Each number is 50 + 15 x the weight over its row's rms, rounded and kept within 0 to 99. Layers, rows and columns count from 0. The size before them is the row's rms in percent of the matrix's.

# up: layer 4 MLP up, 2048x384, rms 0.0954, rows 185-208, columns 0-95
# down: layer 4 MLP down (transposed), 2048x384, rms 0.0888, rows 185-208, columns 0-95
# gate: layer 4 MLP gate, 2048x384, rms 0.0956, rows 186-209, columns 0-95
up185 092:49 59 42 50 25 51 58 64 55 51 28 60 60 36 54 43 38 77 75 60 55 38 53 17 56 41 55 38 62 32 44 56 46 48 58 68 48 65 62 46 42 45 48 67 00 43 45 36 54 48 49 71 56 30 43 48 58 46 57 44 55 43 34 62 81 43 56 75 77 31 67 34 22 49 38 61 68 79 36 34 74 56 45 53 08 19 42 63 76 48 33 68 24 51 71 38
down185 094:13 51 39 41 42 40 51 44 36 55 68 62 26 44 51 26 75 44 76 68 57 57 50 56 88 67 67 50 67 63 45 45 60 64 44 27 68 11 43 58 41 71 53 64 47 62 53 75 69 39 56 33 49 38 23 52 41 60 42 77 72 58 70 42 43 18 40 67 78 48 51 54 65 24 55 41 48 76 46 49 33 23 46 53 44 41 45 45 69 71 76 34 56 52 46 66
gate186 104:42 70 18 73 66 59 56 31 20 46 43 56 53 43 41 48 23 62 73 38 52 21 64 57 54 70 45 51 75 07 59 57 08 21 29 73 56 43 44 62 32 46 48 17 36 27 64 46 61 65 45 39 39 54 63 63 19 47 35 49 16 75 51 50 35 72 26 35 28 58 25 75 57 43 52 27 53 51 49 40 56 80 59 28 44 69 22 69 42 44 31 71 61 50 48 36
up186 107:73 42 56 08 60 55 69 56 43 15 56 43 52 59 71 30 71 23 58 40 57 65 31 71 58 43 22 44 53 68 29 71 60 63 63 42 43 49 39 62 62 14 47 52 68 37 60 60 66 70 44 60 54 76 24 67 37 53 48 63 58 23 33 59 80 56 59 44 48 50 47 31 45 55 43 73 58 62 51 66 52 33 41 38 50 41 56 68 36 69 48 27 46 40 54 49
down186 105:69 80 64 52 66 55 40 30 44 22 70 57 37 45 41 40 47 39 42 28 61 84 45 46 64 49 59 81 27 37 49 50 29 53 43 42 36 47 45 25 49 62 28 47 49 19 50 46 63 16 61 48 32 53 27 44 11 60 37 37 17 41 49 41 31 64 45 28 48 52 63 57 45 41 58 51 58 58 50 73 59 35 67 28 43 46 56 46 37 38 44 45 46 50 39 85
gate187 106:49 48 55 50 41 35 55 30 49 53 70 17 19 69 39 20 43 45 54 28 49 69 38 57 80 64 57 40 52 41 52 61 53 57 46 57 48 28 16 65 32 49 62 47 31 42 53 55 63 72 48 41 37 77 59 23 69 61 77 54 72 51 81 41 51 49 55 25 45 55 31 26 48 62 51 83 68 56 59 45 44 30 40 80 53 63 42 56 73 43 64 54 38 36 49 54
up187 103:30 32 50 79 12 32 48 60 40 45 75 40 41 46 43 36 52 55 75 76 54 32 69 30 77 35 39 32 32 31 33 74 51 71 72 48 36 16 54 80 42 55 56 77 44 84 72 55 42 45 46 60 46 40 70 31 60 58 66 61 41 65 05 40 70 72 50 59 66 14 48 22 86 48 55 79 42 69 49 53 66 48 41 31 60 67 63 54 32 57 65 45 55 61 52 33
down187 105:54 33 73 47 69 40 63 55 56 54 56 55 60 47 50 70 59 69 55 46 52 49 62 13 39 80 56 39 47 53 73 50 54 61 57 68 60 45 63 37 62 61 54 31 54 48 63 69 59 64 45 31 68 44 54 58 28 65 53 85 45 25 78 45 24 39 24 62 34 50 47 44 40 55 48 49 48 51 31 61 48 67 33 54 24 32 34 79 54 48 36 61 51 36 58 63
gate188 090:63 37 43 47 42 56 46 34 70 74 38 50 47 36 46 59 65 33 52 83 56 40 71 60 60 64 37 51 60 61 55 56 58 18 34 71 12 33 39 59 35 41 47 83 59 63 66 39 26 40 47 24 58 41 66 58 48 24 20 54 63 44 09 42 28 70 55 39 56 52 51 54 51 51 46 86 39 60 64 40 51 86 53 60 75 41 37 23 58 54 67 32 66 69 54 59
up188 093:30 17 58 19 69 41 80 36 44 48 61 63 34 39 49 49 25 58 30 45 64 70 32 33 50 28 52 34 61 66 21 58 43 32 47 66 35 54 58 46 49 56 60 59 63 70 33 16 59 27 40 44 46 36 59 59 40 59 31 49 78 50 48 51 31 49 29 54 47 41 74 50 55 38 54 81 70 30 42 24 51 59 33 56 49 68 29 52 18 36 67 46 33 45 54 87
down188 095:41 67 59 62 36 37 38 62 40 61 61 74 62 48 61 45 76 55 57 40 84 53 51 55 55 59 49 56 54 32 51 24 68 39 57 45 38 51 44 26 48 61 52 62 30 70 15 38 54 36 66 54 61 80 61 41 40 48 68 85 60 47 58 66 38 61 38 29 67 38 30 50 75 70 52 16 75 42 58 40 44 46 75 59 49 30 45 88 73 45 51 26 61 41 69 40
gate189 091:66 46 76 38 33 71 48 81 39 05 43 49 50 31 47 71 67 58 62 52 47 86 39 75 42 76 45 66 51 62 56 44 46 41 46 48 58 44 68 55 41 50 69 61 70 72 50 74 60 49 61 27 59 42 43 71 43 49 26 40 48 60 32 57 37 47 35 84 60 42 49 33 41 49 42 46 31 46 57 58 36 36 57 70 68 34 55 53 35 33 47 69 53 39 57 42
up189 096:38 69 45 44 46 43 68 37 39 73 40 41 52 48 64 77 52 55 57 47 32 37 37 00 47 34 65 53 31 69 53 57 49 54 52 47 47 65 30 57 69 64 22 39 43 18 46 50 59 23 42 10 31 72 23 68 48 25 46 56 57 43 72 54 55 71 37 29 59 64 47 57 25 47 98 38 53 37 59 74 44 56 37 59 56 51 49 47 58 48 56 49 44 60 51 51
down189 097:31 58 61 45 51 55 45 60 19 52 53 59 53 37 71 71 79 51 62 32 41 47 25 33 45 36 48 36 20 84 64 71 51 59 61 53 64 61 36 53 64 20 35 33 47 55 55 35 50 39 28 56 42 71 49 41 31 46 43 62 52 67 64 42 40 72 60 32 92 67 18 47 36 37 99 35 64 39 64 48 47 46 42 58 61 53 49 46 65 52 64 54 46 45 25 58
gate190 092:44 51 31 58 94 48 55 63 62 27 31 69 44 49 37 50 38 55 42 44 67 39 58 33 68 78 54 70 47 48 42 51 53 62 56 57 52 95 54 32 54 47 59 30 47 64 43 67 38 41 47 54 48 56 72 49 50 45 75 61 44 45 42 81 40 41 45 75 55 73 59 46 36 12 56 34 59 63 59 36 42 55 52 53 52 57 49 62 57 70 68 29 55 41 56 51
up190 090:32 69 52 50 35 60 44 50 32 55 47 22 52 19 63 31 65 30 44 60 51 46 39 30 51 53 63 72 67 46 52 29 63 36 56 59 58 48 36 52 19 38 10 29 33 72 57 43 61 48 45 60 68 82 39 69 50 29 43 84 42 71 53 34 65 52 54 42 55 43 40 36 52 64 52 41 62 48 29 51 38 52 57 83 26 36 28 57 56 31 49 52 63 62 48 39
down190 097:70 66 37 45 48 66 50 64 50 36 60 36 39 51 67 70 47 46 79 05 43 51 54 66 87 41 49 73 54 32 63 66 66 61 52 83 44 58 28 36 60 64 38 35 37 47 53 68 36 12 68 13 67 64 33 46 40 48 47 63 48 36 25 55 54 47 68 39 31 58 53 64 47 42 48 61 50 50 50 45 28 46 26 34 45 34 52 45 64 28 46 54 43 53 57 69
gate191 113:55 20 39 57 38 65 32 69 65 66 59 49 43 25 50 46 39 67 66 85 58 53 50 57 73 49 38 24 29 49 57 56 52 51 49 63 65 63 21 39 43 17 36 53 26 54 20 55 59 56 42 52 41 43 29 49 74 33 49 52 70 34 39 60 44 57 52 67 55 40 45 48 62 47 51 45 69 60 34 76 31 63 49 57 41 77 62 40 48 61 63 33 51 78 44 56
up191 107:75 92 71 33 19 36 43 49 52 29 41 51 38 42 46 67 47 47 48 34 55 39 54 50 54 22 43 52 64 67 24 53 63 33 35 63 45 35 44 60 55 49 64 44 39 30 43 28 33 71 40 49 54 28 32 48 59 33 51 75 43 31 49 46 48 77 47 46 47 36 62 64 54 56 58 48 58 08 24 47 54 54 44 69 52 43 49 33 64 64 40 44 46 42 20 46
down191 107:63 55 55 69 31 69 38 46 45 29 43 43 31 44 59 44 65 49 59 36 64 52 66 63 54 56 30 53 11 35 43 56 60 37 38 74 53 31 43 45 47 67 61 49 16 54 54 19 38 61 32 63 19 60 24 73 35 88 63 56 71 34 45 54 62 55 38 27 13 25 72 61 46 48 50 54 80 64 45 43 82 75 52 64 65 59 00 59 41 39 64 38 48 43 48 60
gate192 099:53 47 36 43 78 15 49 54 57 42 64 69 33 59 53 34 26 52 58 57 46 52 48 60 46 57 65 56 33 32 59 58 32 27 49 54 68 54 60 44 69 28 66 47 30 63 31 58 56 36 48 67 61 25 52 46 58 21 51 53 46 63 48 42 59 35 47 40 41 61 54 43 66 69 57 51 60 47 30 34 43 61 48 44 37 36 51 44 58 53 54 37 53 81 81 48
up192 103:46 51 56 48 46 81 57 46 40 39 64 32 66 35 53 52 79 33 28 48 37 49 40 22 54 38 35 46 68 66 49 52 87 48 55 44 31 49 41 33 21 48 45 72 69 40 44 39 42 44 45 31 63 76 58 43 33 75 48 52 36 39 63 36 30 80 50 54 49 53 39 48 34 29 62 61 71 68 77 71 67 52 47 51 74 45 50 61 10 37 36 69 52 47 27 41
down192 105:52 34 57 41 50 49 42 34 51 63 23 61 52 50 29 55 50 55 76 43 62 63 45 49 59 39 41 49 73 81 44 63 21 31 58 59 43 57 57 25 42 64 61 44 73 53 70 20 38 52 56 55 43 47 38 52 40 42 67 58 52 30 31 56 36 61 25 59 29 67 80 53 47 43 63 40 48 54 52 70 48 50 54 56 99 72 61 56 69 48 34 50 34 34 29 43
gate193 099:50 34 46 55 45 71 37 45 56 65 40 64 62 31 47 23 21 21 78 45 50 42 45 60 39 34 22 71 49 50 61 57 90 41 73 31 69 64 67 43 45 31 50 36 28 63 42 26 95 40 75 65 42 78 67 50 55 39 47 44 52 25 62 35 40 43 69 39 20 51 55 46 42 52 59 60 36 61 76 46 25 64 63 61 42 47 26 53 65 30 46 39 45 79 57 49
up193 101:36 74 41 36 74 48 36 60 41 79 66 52 32 72 73 63 52 52 76 53 53 30 68 26 67 54 29 39 54 47 43 59 36 56 24 36 47 24 63 29 48 38 28 35 74 34 85 76 57 17 60 69 50 49 49 60 73 65 36 35 61 58 46 72 34 21 72 43 39 54 49 54 31 39 50 48 71 27 65 45 65 46 32 54 09 37 62 56 62 81 64 38 33 37 86 59
down193 100:48 51 37 47 44 70 59 53 47 38 64 38 54 36 45 69 55 40 52 60 22 61 55 53 39 46 46 41 43 52 66 33 68 57 62 40 47 54 62 41 50 74 67 51 41 59 36 17 44 78 62 41 51 48 41 47 47 66 67 33 52 37 33 15 50 74 37 66 50 44 71 57 29 41 29 43 35 28 50 40 34 45 73 49 52 46 40 46 45 43 41 39 36 51 36 47
gate194 100:58 40 50 74 57 43 47 40 51 38 88 42 60 41 48 47 60 47 47 54 52 51 30 54 48 41 51 65 50 45 64 42 52 56 22 51 48 36 49 28 58 58 51 45 49 89 36 46 42 43 53 50 66 59 75 45 62 36 40 43 41 61 45 53 60 53 41 69 36 36 68 55 49 59 50 60 34 39 53 56 74 36 66 73 47 64 51 28 27 18 72 58 56 51 73 51
up194 101:41 40 76 72 48 35 54 39 45 41 42 73 31 46 50 62 64 87 55 59 70 42 53 56 71 58 37 58 45 37 12 83 57 59 62 19 68 32 25 49 57 46 38 69 43 43 67 55 49 66 33 51 68 64 45 27 45 43 45 44 74 51 32 64 49 61 44 56 34 36 51 57 44 32 35 28 31 40 24 87 65 53 44 44 55 75 17 75 71 62 71 22 22 37 40 60
down194 100:28 59 41 55 68 33 70 65 24 47 73 59 50 51 57 59 62 64 75 55 52 56 31 51 41 58 39 44 83 59 69 93 40 26 45 53 42 25 47 43 32 34 39 50 59 50 57 68 60 38 62 47 63 65 59 52 54 52 40 72 32 48 43 46 39 44 44 73 19 43 53 58 29 45 64 47 68 57 37 18 61 52 50 58 63 44 65 54 28 58 50 56 44 51 36 52
gate195 106:39 31 49 60 44 41 52 43 54 48 63 39 44 58 41 60 70 58 46 67 41 80 32 33 86 16 40 38 65 42 34 48 36 40 48 58 39 34 58 40 59 44 54 31 63 69 41 49 45 60 07 48 38 58 51 58 20 38 44 57 45 48 36 32 48 55 51 70 84 68 30 56 29 58 53 65 74 41 54 28 43 53 63 46 37 68 75 69 89 23 44 79 54 69 68 23
up195 095:60 57 52 44 58 66 65 51 22 44 58 42 58 42 49 37 44 35 50 37 72 14 47 71 22 61 66 37 21 55 45 87 37 33 37 52 29 67 42 58 37 65 48 64 45 27 67 64 61 48 62 60 62 56 51 47 72 77 50 34 41 55 69 61 46 28 69 31 45 37 68 30 71 41 51 23 27 73 40 62 60 34 39 49 58 49 19 32 25 87 47 10 41 41 24 74
down195 101:30 35 65 69 50 37 74 28 61 43 64 45 43 39 57 61 53 54 29 64 24 53 00 71 71 66 71 49 28 39 42 46 50 50 68 45 49 52 63 34 48 41 48 44 21 54 38 54 48 63 31 34 32 60 17 74 40 34 53 27 57 45 53 44 42 58 49 76 59 40 31 49 45 50 60 34 50 50 29 51 62 34 58 55 40 54 71 43 42 60 56 69 58 38 75 37
gate196 102:35 83 55 56 62 31 46 50 65 37 36 35 01 60 33 35 48 56 60 68 73 33 49 35 59 30 46 62 58 22 43 32 59 32 35 77 35 51 55 77 08 29 47 39 32 43 55 48 49 41 64 12 49 77 56 58 49 54 51 49 21 45 42 18 41 55 49 40 41 32 36 57 50 41 52 62 28 61 57 45 42 55 34 36 46 57 41 74 77 65 37 40 54 07 65 44
up196 099:48 16 23 48 41 75 49 47 31 46 54 69 89 25 74 60 49 61 37 09 47 69 48 45 52 73 45 42 43 57 64 63 62 65 53 26 41 55 46 18 76 64 65 54 67 43 40 42 64 39 58 65 35 24 71 35 60 56 49 43 65 65 50 82 64 40 41 59 62 70 74 32 55 46 66 54 60 41 56 36 59 57 57 58 63 39 45 33 32 45 66 58 44 56 16 54
down196 099:51 31 42 57 09 54 76 62 25 49 49 56 34 35 46 37 41 63 70 54 34 59 36 43 76 44 56 70 13 37 72 61 38 47 48 46 38 68 49 68 22 36 37 50 60 27 37 49 43 36 46 63 42 51 35 62 56 60 53 63 37 64 48 37 66 64 42 33 43 26 52 56 47 57 52 57 44 30 51 24 43 44 53 37 50 44 51 40 68 53 36 71 40 56 36 76
gate197 104:49 64 45 27 64 21 65 57 57 58 41 57 50 85 58 61 40 57 57 60 68 38 35 37 50 54 47 06 53 42 53 62 56 65 30 40 68 39 38 63 81 65 46 47 49 44 39 61 44 54 51 40 76 49 62 51 48 47 61 51 07 64 35 45 66 57 48 39 61 46 56 53 54 62 54 65 66 52 33 41 31 55 62 43 53 51 46 27 33 43 60 66 38 59 62 42
up197 101:63 24 57 63 31 75 36 57 32 48 56 64 63 22 50 35 64 49 63 46 25 56 69 71 60 54 66 59 53 55 56 62 30 31 60 44 33 38 49 37 33 38 42 44 53 51 57 25 54 64 53 65 37 32 48 66 44 59 37 37 72 56 53 44 46 31 68 56 38 54 21 49 56 50 57 42 20 30 65 34 54 69 24 50 55 49 45 60 65 46 39 31 44 47 43 51
down197 097:35 37 39 51 26 43 51 52 46 59 56 34 94 54 66 36 47 67 60 53 33 50 43 38 32 46 44 55 39 25 49 56 31 48 56 52 47 39 50 28 18 62 48 62 60 37 79 59 60 52 56 46 70 56 38 36 31 61 38 61 73 40 59 59 42 49 21 45 66 62 66 55 52 45 71 38 43 88 57 51 54 48 78 73 47 53 53 37 80 45 64 65 51 46 39 72
gate198 099:54 58 48 47 66 81 65 54 62 61 63 54 50 68 68 73 47 67 35 57 37 23 48 34 50 59 60 47 52 76 54 51 99 66 72 60 43 51 38 66 79 44 67 78 40 41 41 44 67 59 58 40 36 56 37 64 40 60 45 55 59 65 50 34 51 35 77 44 73 27 62 43 64 32 25 14 55 64 55 83 64 44 33 50 50 56 42 40 08 80 54 65 45 45 30 47
up198 101:17 56 44 56 33 36 46 33 41 22 37 65 83 36 46 18 51 54 53 61 54 74 45 77 18 58 51 81 49 29 61 48 00 35 41 53 39 47 54 33 28 58 49 35 44 55 63 46 41 46 49 56 49 50 63 30 55 59 42 65 41 18 81 75 56 73 24 39 37 52 48 68 47 65 81 78 34 32 45 33 59 47 47 31 59 40 78 43 68 34 52 43 38 72 44 36
down198 101:80 57 48 27 34 53 70 40 78 39 41 33 67 28 66 40 54 45 46 59 55 21 46 48 62 51 74 50 14 49 62 48 66 60 33 41 14 78 79 65 53 54 48 72 67 42 31 62 40 14 66 38 58 32 19 64 57 42 47 43 42 50 58 54 31 67 68 49 39 39 67 73 48 40 58 53 40 42 41 57 41 51 65 32 51 57 63 51 55 53 20 52 41 44 73 49
gate199 099:53 55 62 36 41 62 25 49 48 57 40 30 30 89 54 52 66 76 59 33 49 40 59 40 43 55 41 47 39 59 64 34 22 53 24 55 35 55 56 56 28 54 47 51 16 50 36 87 26 97 59 45 54 58 61 60 51 54 43 64 48 48 76 26 56 39 45 47 40 75 46 44 39 49 42 29 69 46 69 58 18 52 46 73 50 27 27 26 36 23 57 57 53 56 60 54
up199 104:54 67 47 45 35 83 29 58 62 45 38 51 65 79 57 20 55 46 56 81 61 36 51 48 46 63 42 41 55 50 58 39 29 53 44 59 39 79 71 58 46 34 56 58 48 30 59 51 23 61 56 22 92 41 53 59 57 55 62 61 35 57 99 69 51 59 52 24 41 79 31 42 53 51 44 40 73 25 42 78 44 43 26 72 60 46 64 46 48 28 49 55 52 50 42 58
down199 105:77 37 31 51 46 71 47 66 30 45 51 15 49 56 53 78 43 87 29 55 79 63 56 34 28 30 46 60 39 63 71 45 45 47 19 73 59 20 56 49 43 24 59 35 50 25 35 58 56 38 34 76 43 50 61 15 19 55 37 73 54 57 45 44 21 51 30 51 61 62 59 60 21 38 26 48 45 70 61 37 61 29 64 58 34 49 26 66 44 52 58 22 54 69 45 43
gate200 100:69 40 41 54 63 29 67 59 57 55 72 47 68 61 58 48 40 45 56 68 59 79 40 44 36 43 63 64 53 69 57 21 38 40 63 71 57 64 45 61 43 46 83 36 75 75 43 64 56 68 69 57 40 61 61 25 63 51 50 49 44 55 31 19 44 31 61 53 30 44 53 60 18 52 38 59 51 37 29 57 65 47 80 22 63 35 23 57 73 51 13 62 45 32 81 52
up200 104:61 59 60 49 53 26 43 42 31 36 60 78 45 60 59 37 60 69 64 71 40 37 64 57 80 07 56 64 55 52 51 67 62 69 70 22 64 57 41 50 53 61 43 58 67 26 43 73 43 49 63 30 42 72 51 64 57 92 84 66 54 31 47 44 59 34 52 52 79 47 49 30 42 51 37 42 51 62 50 52 66 48 21 85 23 57 67 26 59 54 56 40 45 27 41 49
down200 101:49 42 44 72 32 53 57 57 40 62 62 67 47 44 66 70 46 57 51 72 40 70 57 32 46 38 29 37 54 60 62 44 40 43 57 57 56 33 41 70 47 74 73 40 48 23 52 38 55 48 39 49 54 59 57 60 36 78 39 54 59 72 48 61 30 52 50 49 35 29 67 64 66 32 54 34 57 76 53 60 21 26 56 71 46 65 32 51 33 51 35 54 57 57 45 53
gate201 102:63 45 47 68 56 57 37 49 56 31 57 59 68 22 67 35 32 59 53 62 56 41 62 47 63 65 25 48 45 89 54 48 63 41 60 31 46 74 59 56 72 41 39 80 54 47 73 50 75 50 34 65 44 48 49 41 80 56 61 43 52 50 68 66 72 52 60 41 51 20 15 48 50 82 35 47 45 57 63 62 51 19 79 36 67 45 65 34 58 53 39 54 51 61 45 53
up201 094:45 47 61 63 40 61 65 47 45 50 48 32 25 67 67 59 79 26 34 59 42 48 72 38 48 42 75 67 73 22 25 43 45 27 71 61 50 49 39 46 34 46 67 32 41 44 40 37 26 51 79 51 33 64 53 73 48 49 35 50 64 42 34 32 33 60 59 55 44 61 83 54 74 29 80 54 63 54 55 51 65 67 58 66 51 52 49 60 55 46 53 67 36 45 41 65
down201 100:63 66 72 55 41 46 47 90 47 47 58 40 44 34 44 57 65 66 56 61 64 27 47 40 49 64 50 34 34 22 53 51 61 45 64 64 46 38 62 44 41 63 55 41 38 51 37 42 27 61 52 69 52 48 39 56 43 63 57 50 31 51 23 68 69 69 57 30 59 55 64 52 73 39 43 58 70 74 36 57 41 56 27 47 49 33 50 42 52 15 38 57 58 51 33 82
gate202 099:72 49 47 62 27 19 51 44 40 54 30 67 30 41 71 57 62 00 71 60 44 50 65 62 23 22 54 47 42 41 62 45 40 53 32 46 33 58 64 68 68 49 77 50 60 67 62 27 61 36 49 60 54 44 46 27 64 40 57 38 66 23 57 14 43 55 20 53 78 42 32 42 63 56 27 47 45 56 36 60 72 31 60 40 32 83 57 47 60 48 38 52 30 24 68 69
up202 096:34 43 38 33 33 56 62 64 82 51 57 32 51 59 61 52 28 93 60 48 41 60 20 48 74 34 38 41 34 35 60 76 54 36 26 31 66 56 72 41 63 66 35 49 52 35 48 56 32 48 65 26 26 48 40 41 50 50 49 56 49 48 61 86 56 49 52 38 25 53 39 62 43 41 57 41 46 48 71 59 30 60 68 56 57 19 16 85 28 53 22 64 72 57 53 35
down202 101:49 49 56 53 56 69 84 37 55 12 43 47 65 78 63 33 58 62 48 78 44 82 53 55 69 39 36 45 44 59 72 36 58 71 54 48 72 30 48 40 41 86 62 58 65 35 46 54 41 33 52 23 58 45 21 47 78 48 19 23 39 60 40 57 39 57 36 46 61 65 35 38 44 52 49 32 58 62 42 31 50 31 59 67 40 57 30 60 50 46 43 46 49 59 38 72
gate203 106:22 30 50 36 46 55 32 82 66 85 46 50 56 41 71 45 47 72 46 80 48 67 29 13 34 39 56 67 58 53 47 88 37 46 67 35 63 50 44 43 38 61 53 52 60 42 78 28 53 32 66 52 39 72 57 69 66 66 59 32 37 64 36 41 33 44 56 49 29 63 61 57 29 40 53 31 48 62 58 36 18 36 57 62 62 70 61 62 09 47 54 27 39 19 39 54
up203 105:92 65 53 63 59 44 66 21 48 28 56 51 52 59 50 54 67 36 63 38 56 51 61 60 42 73 31 34 43 77 44 15 60 55 42 41 43 47 51 45 50 33 45 50 48 78 34 69 52 55 31 41 54 26 40 30 28 28 45 57 37 49 71 58 62 49 46 60 70 30 46 42 54 63 61 80 57 28 63 54 69 55 54 39 43 33 36 49 72 43 39 71 63 80 65 47
down203 095:35 31 39 43 48 78 53 23 38 54 31 54 45 49 43 42 39 73 76 45 65 34 60 52 35 58 91 57 65 53 48 43 50 57 62 39 56 58 60 50 51 41 39 40 51 53 37 40 26 53 65 69 44 63 57 71 47 44 54 40 51 39 39 43 40 70 48 59 65 69 57 46 52 57 67 55 39 37 51 60 48 48 73 85 81 54 77 56 50 69 35 71 52 32 33 57
gate204 093:49 74 32 45 42 32 63 69 36 76 40 39 68 32 15 63 52 60 67 27 61 50 48 57 48 43 50 47 51 56 39 37 39 78 58 62 53 48 58 32 78 51 40 57 43 41 47 47 61 63 70 42 50 47 73 17 58 44 61 58 39 46 64 19 34 17 23 60 75 49 53 42 34 67 43 64 33 61 50 54 40 62 47 49 68 49 60 31 52 32 25 67 52 57 60 37
up204 096:30 47 39 59 27 73 59 33 09 78 69 42 71 64 56 38 26 61 79 47 45 43 60 56 36 42 36 30 63 65 53 45 58 41 49 72 35 71 36 43 53 45 43 52 38 55 48 66 48 53 67 64 55 81 44 32 71 46 71 57 22 57 46 45 50 11 69 55 24 48 49 54 54 57 39 42 56 54 40 85 45 72 52 52 78 45 72 69 42 67 35 44 50 56 60 64
down204 095:69 65 51 20 19 56 82 69 88 62 59 55 38 49 50 60 95 55 16 38 40 47 41 44 46 56 43 32 48 40 49 36 50 53 42 55 42 74 43 46 60 86 45 76 47 51 58 42 78 31 62 66 58 55 39 51 68 35 51 58 66 57 60 52 41 74 45 30 35 64 47 55 52 64 50 70 43 61 52 37 80 30 37 59 56 78 45 32 34 77 62 34 61 56 36 26
gate205 099:57 35 71 50 32 91 39 51 61 65 58 71 62 36 33 68 54 24 69 16 48 54 45 65 37 56 62 30 63 61 46 56 48 47 40 50 38 40 72 27 64 34 51 45 69 29 60 13 70 22 63 66 58 36 37 45 42 57 58 63 32 72 51 65 45 50 64 34 36 66 45 49 49 33 75 43 56 61 30 24 35 44 39 60 29 38 63 31 53 41 55 42 40 52 41 60
up205 099:75 52 28 44 39 37 31 41 52 28 55 43 44 50 53 29 41 55 34 71 59 69 38 35 53 41 28 34 61 48 54 22 42 44 46 54 63 54 41 55 48 52 49 49 40 73 29 68 42 46 29 57 49 53 59 49 64 53 59 58 69 47 65 29 50 39 00 50 42 44 55 62 68 81 49 53 39 48 27 70 48 61 59 61 75 33 59 69 68 45 44 71 49 49 34 49
down205 096:50 58 00 52 51 13 40 44 52 45 26 55 65 29 58 36 58 49 18 43 60 36 41 54 52 52 44 50 48 39 36 37 38 46 59 35 79 39 22 66 50 43 61 27 56 37 21 54 53 38 58 57 62 29 41 66 54 45 46 48 72 47 79 61 41 34 42 71 55 70 68 61 46 71 77 45 45 82 69 39 70 35 73 53 62 54 67 47 44 43 41 44 54 49 12 55
gate206 103:40 40 51 50 44 31 39 37 56 61 79 61 47 51 58 32 24 49 41 71 66 21 58 58 37 44 36 53 46 55 47 27 42 49 64 47 56 56 42 37 24 34 69 45 45 42 65 57 48 42 60 75 54 19 40 53 51 42 84 51 12 42 63 20 44 24 56 65 61 31 39 51 64 54 40 74 41 71 59 46 57 55 73 48 47 62 59 55 47 50 57 62 48 58 45 38
up206 106:87 54 42 43 41 87 44 48 59 45 50 78 96 57 31 31 37 60 40 33 79 44 49 74 33 56 51 30 58 72 65 55 48 68 68 48 63 47 56 61 70 49 58 35 59 60 52 66 47 52 44 57 56 49 46 40 69 47 51 46 60 50 23 30 56 39 50 51 58 45 30 40 58 44 47 65 43 76 41 59 48 36 73 46 57 49 61 51 48 51 76 67 48 42 30 76
down206 103:72 70 82 43 61 52 47 42 56 54 36 42 78 73 54 67 47 29 40 73 42 53 66 65 28 40 69 28 53 45 22 72 49 55 49 63 16 53 37 27 50 59 51 32 55 59 49 38 70 60 56 53 29 70 65 42 42 42 18 23 58 54 77 69 35 57 67 52 56 25 76 51 75 20 41 46 40 54 37 26 54 42 75 36 57 53 68 56 43 39 59 52 34 66 29 61
gate207 097:49 58 63 60 23 53 51 30 60 46 63 74 30 35 31 42 40 46 69 64 58 58 60 69 44 64 62 52 33 64 81 65 38 52 33 69 42 72 40 52 31 30 72 20 61 62 58 48 61 30 58 60 52 50 78 65 39 40 27 64 60 61 59 57 72 90 44 77 41 18 58 24 80 46 31 56 53 51 48 33 52 65 31 31 35 50 41 39 56 56 14 47 28 36 45 42
up207 097:51 37 63 55 37 55 58 76 63 59 36 65 42 58 69 51 36 36 65 52 74 21 40 50 59 52 44 81 15 32 67 49 49 42 45 52 59 51 60 35 56 30 34 62 56 36 68 25 60 31 58 75 68 74 54 66 34 42 53 15 67 46 46 47 50 69 43 43 30 50 48 65 75 41 83 61 22 68 53 59 17 60 20 32 51 50 56 50 59 43 39 56 37 50 39 50
down207 100:35 30 59 58 64 57 52 63 30 31 48 54 46 51 56 50 60 73 60 74 51 64 42 44 51 30 37 62 55 55 33 42 61 76 36 75 44 28 35 25 51 58 56 50 32 42 63 44 75 46 54 64 30 56 44 61 51 45 58 44 75 53 31 45 81 53 57 53 61 14 52 21 60 66 30 33 34 52 63 09 48 64 31 59 58 07 52 67 39 33 56 71 36 36 48 61
gate208 093:28 45 46 45 46 18 44 51 42 55 36 69 50 48 52 54 90 52 42 58 74 80 59 14 59 60 65 46 57 35 63 52 68 47 58 64 53 81 45 36 57 51 57 77 35 35 64 46 60 39 59 52 67 53 37 48 62 45 68 54 37 53 53 46 55 50 53 38 44 45 51 40 52 32 63 82 35 30 36 44 81 61 53 81 56 51 80 74 40 42 49 52 71 40 56 77
up208 096:40 41 34 42 58 64 25 57 45 42 56 38 20 34 41 62 53 53 40 48 58 37 62 28 49 49 75 28 42 56 70 29 75 49 15 49 58 71 38 35 66 80 63 32 39 54 62 52 62 32 44 56 69 71 31 60 58 39 44 47 70 33 58 36 40 64 15 32 38 56 72 79 46 38 47 52 69 53 62 78 73 67 49 68 44 86 56 63 60 74 44 61 65 36 24 81
down208 100:22 50 60 65 51 25 53 45 38 22 61 71 57 29 33 43 65 50 30 47 43 76 57 32 68 49 65 64 33 60 54 53 52 24 63 61 50 24 58 52 16 19 44 38 23 43 35 49 69 56 64 45 59 70 74 53 64 41 51 32 23 56 33 32 57 48 45 56 53 39 46 69 28 31 56 64 33 50 24 43 91 66 70 48 76 85 61 91 56 46 50 59 62 54 78 61
gate209 104:41 37 44 52 42 60 55 44 81 34 89 36 31 64 27 45 50 54 61 53 74 19 48 59 41 50 57 59 61 44 68 64 52 46 53 46 55 65 20 52 93 46 56 53 51 50 68 69 40 61 58 58 57 68 55 65 35 56 55 48 41 38 18 46 52 29 69 41 52 36 74 36 38 51 56 55 52 69 61 44 50 60 35 52 50 60 75 16 30 51 32 45 26 40 39 33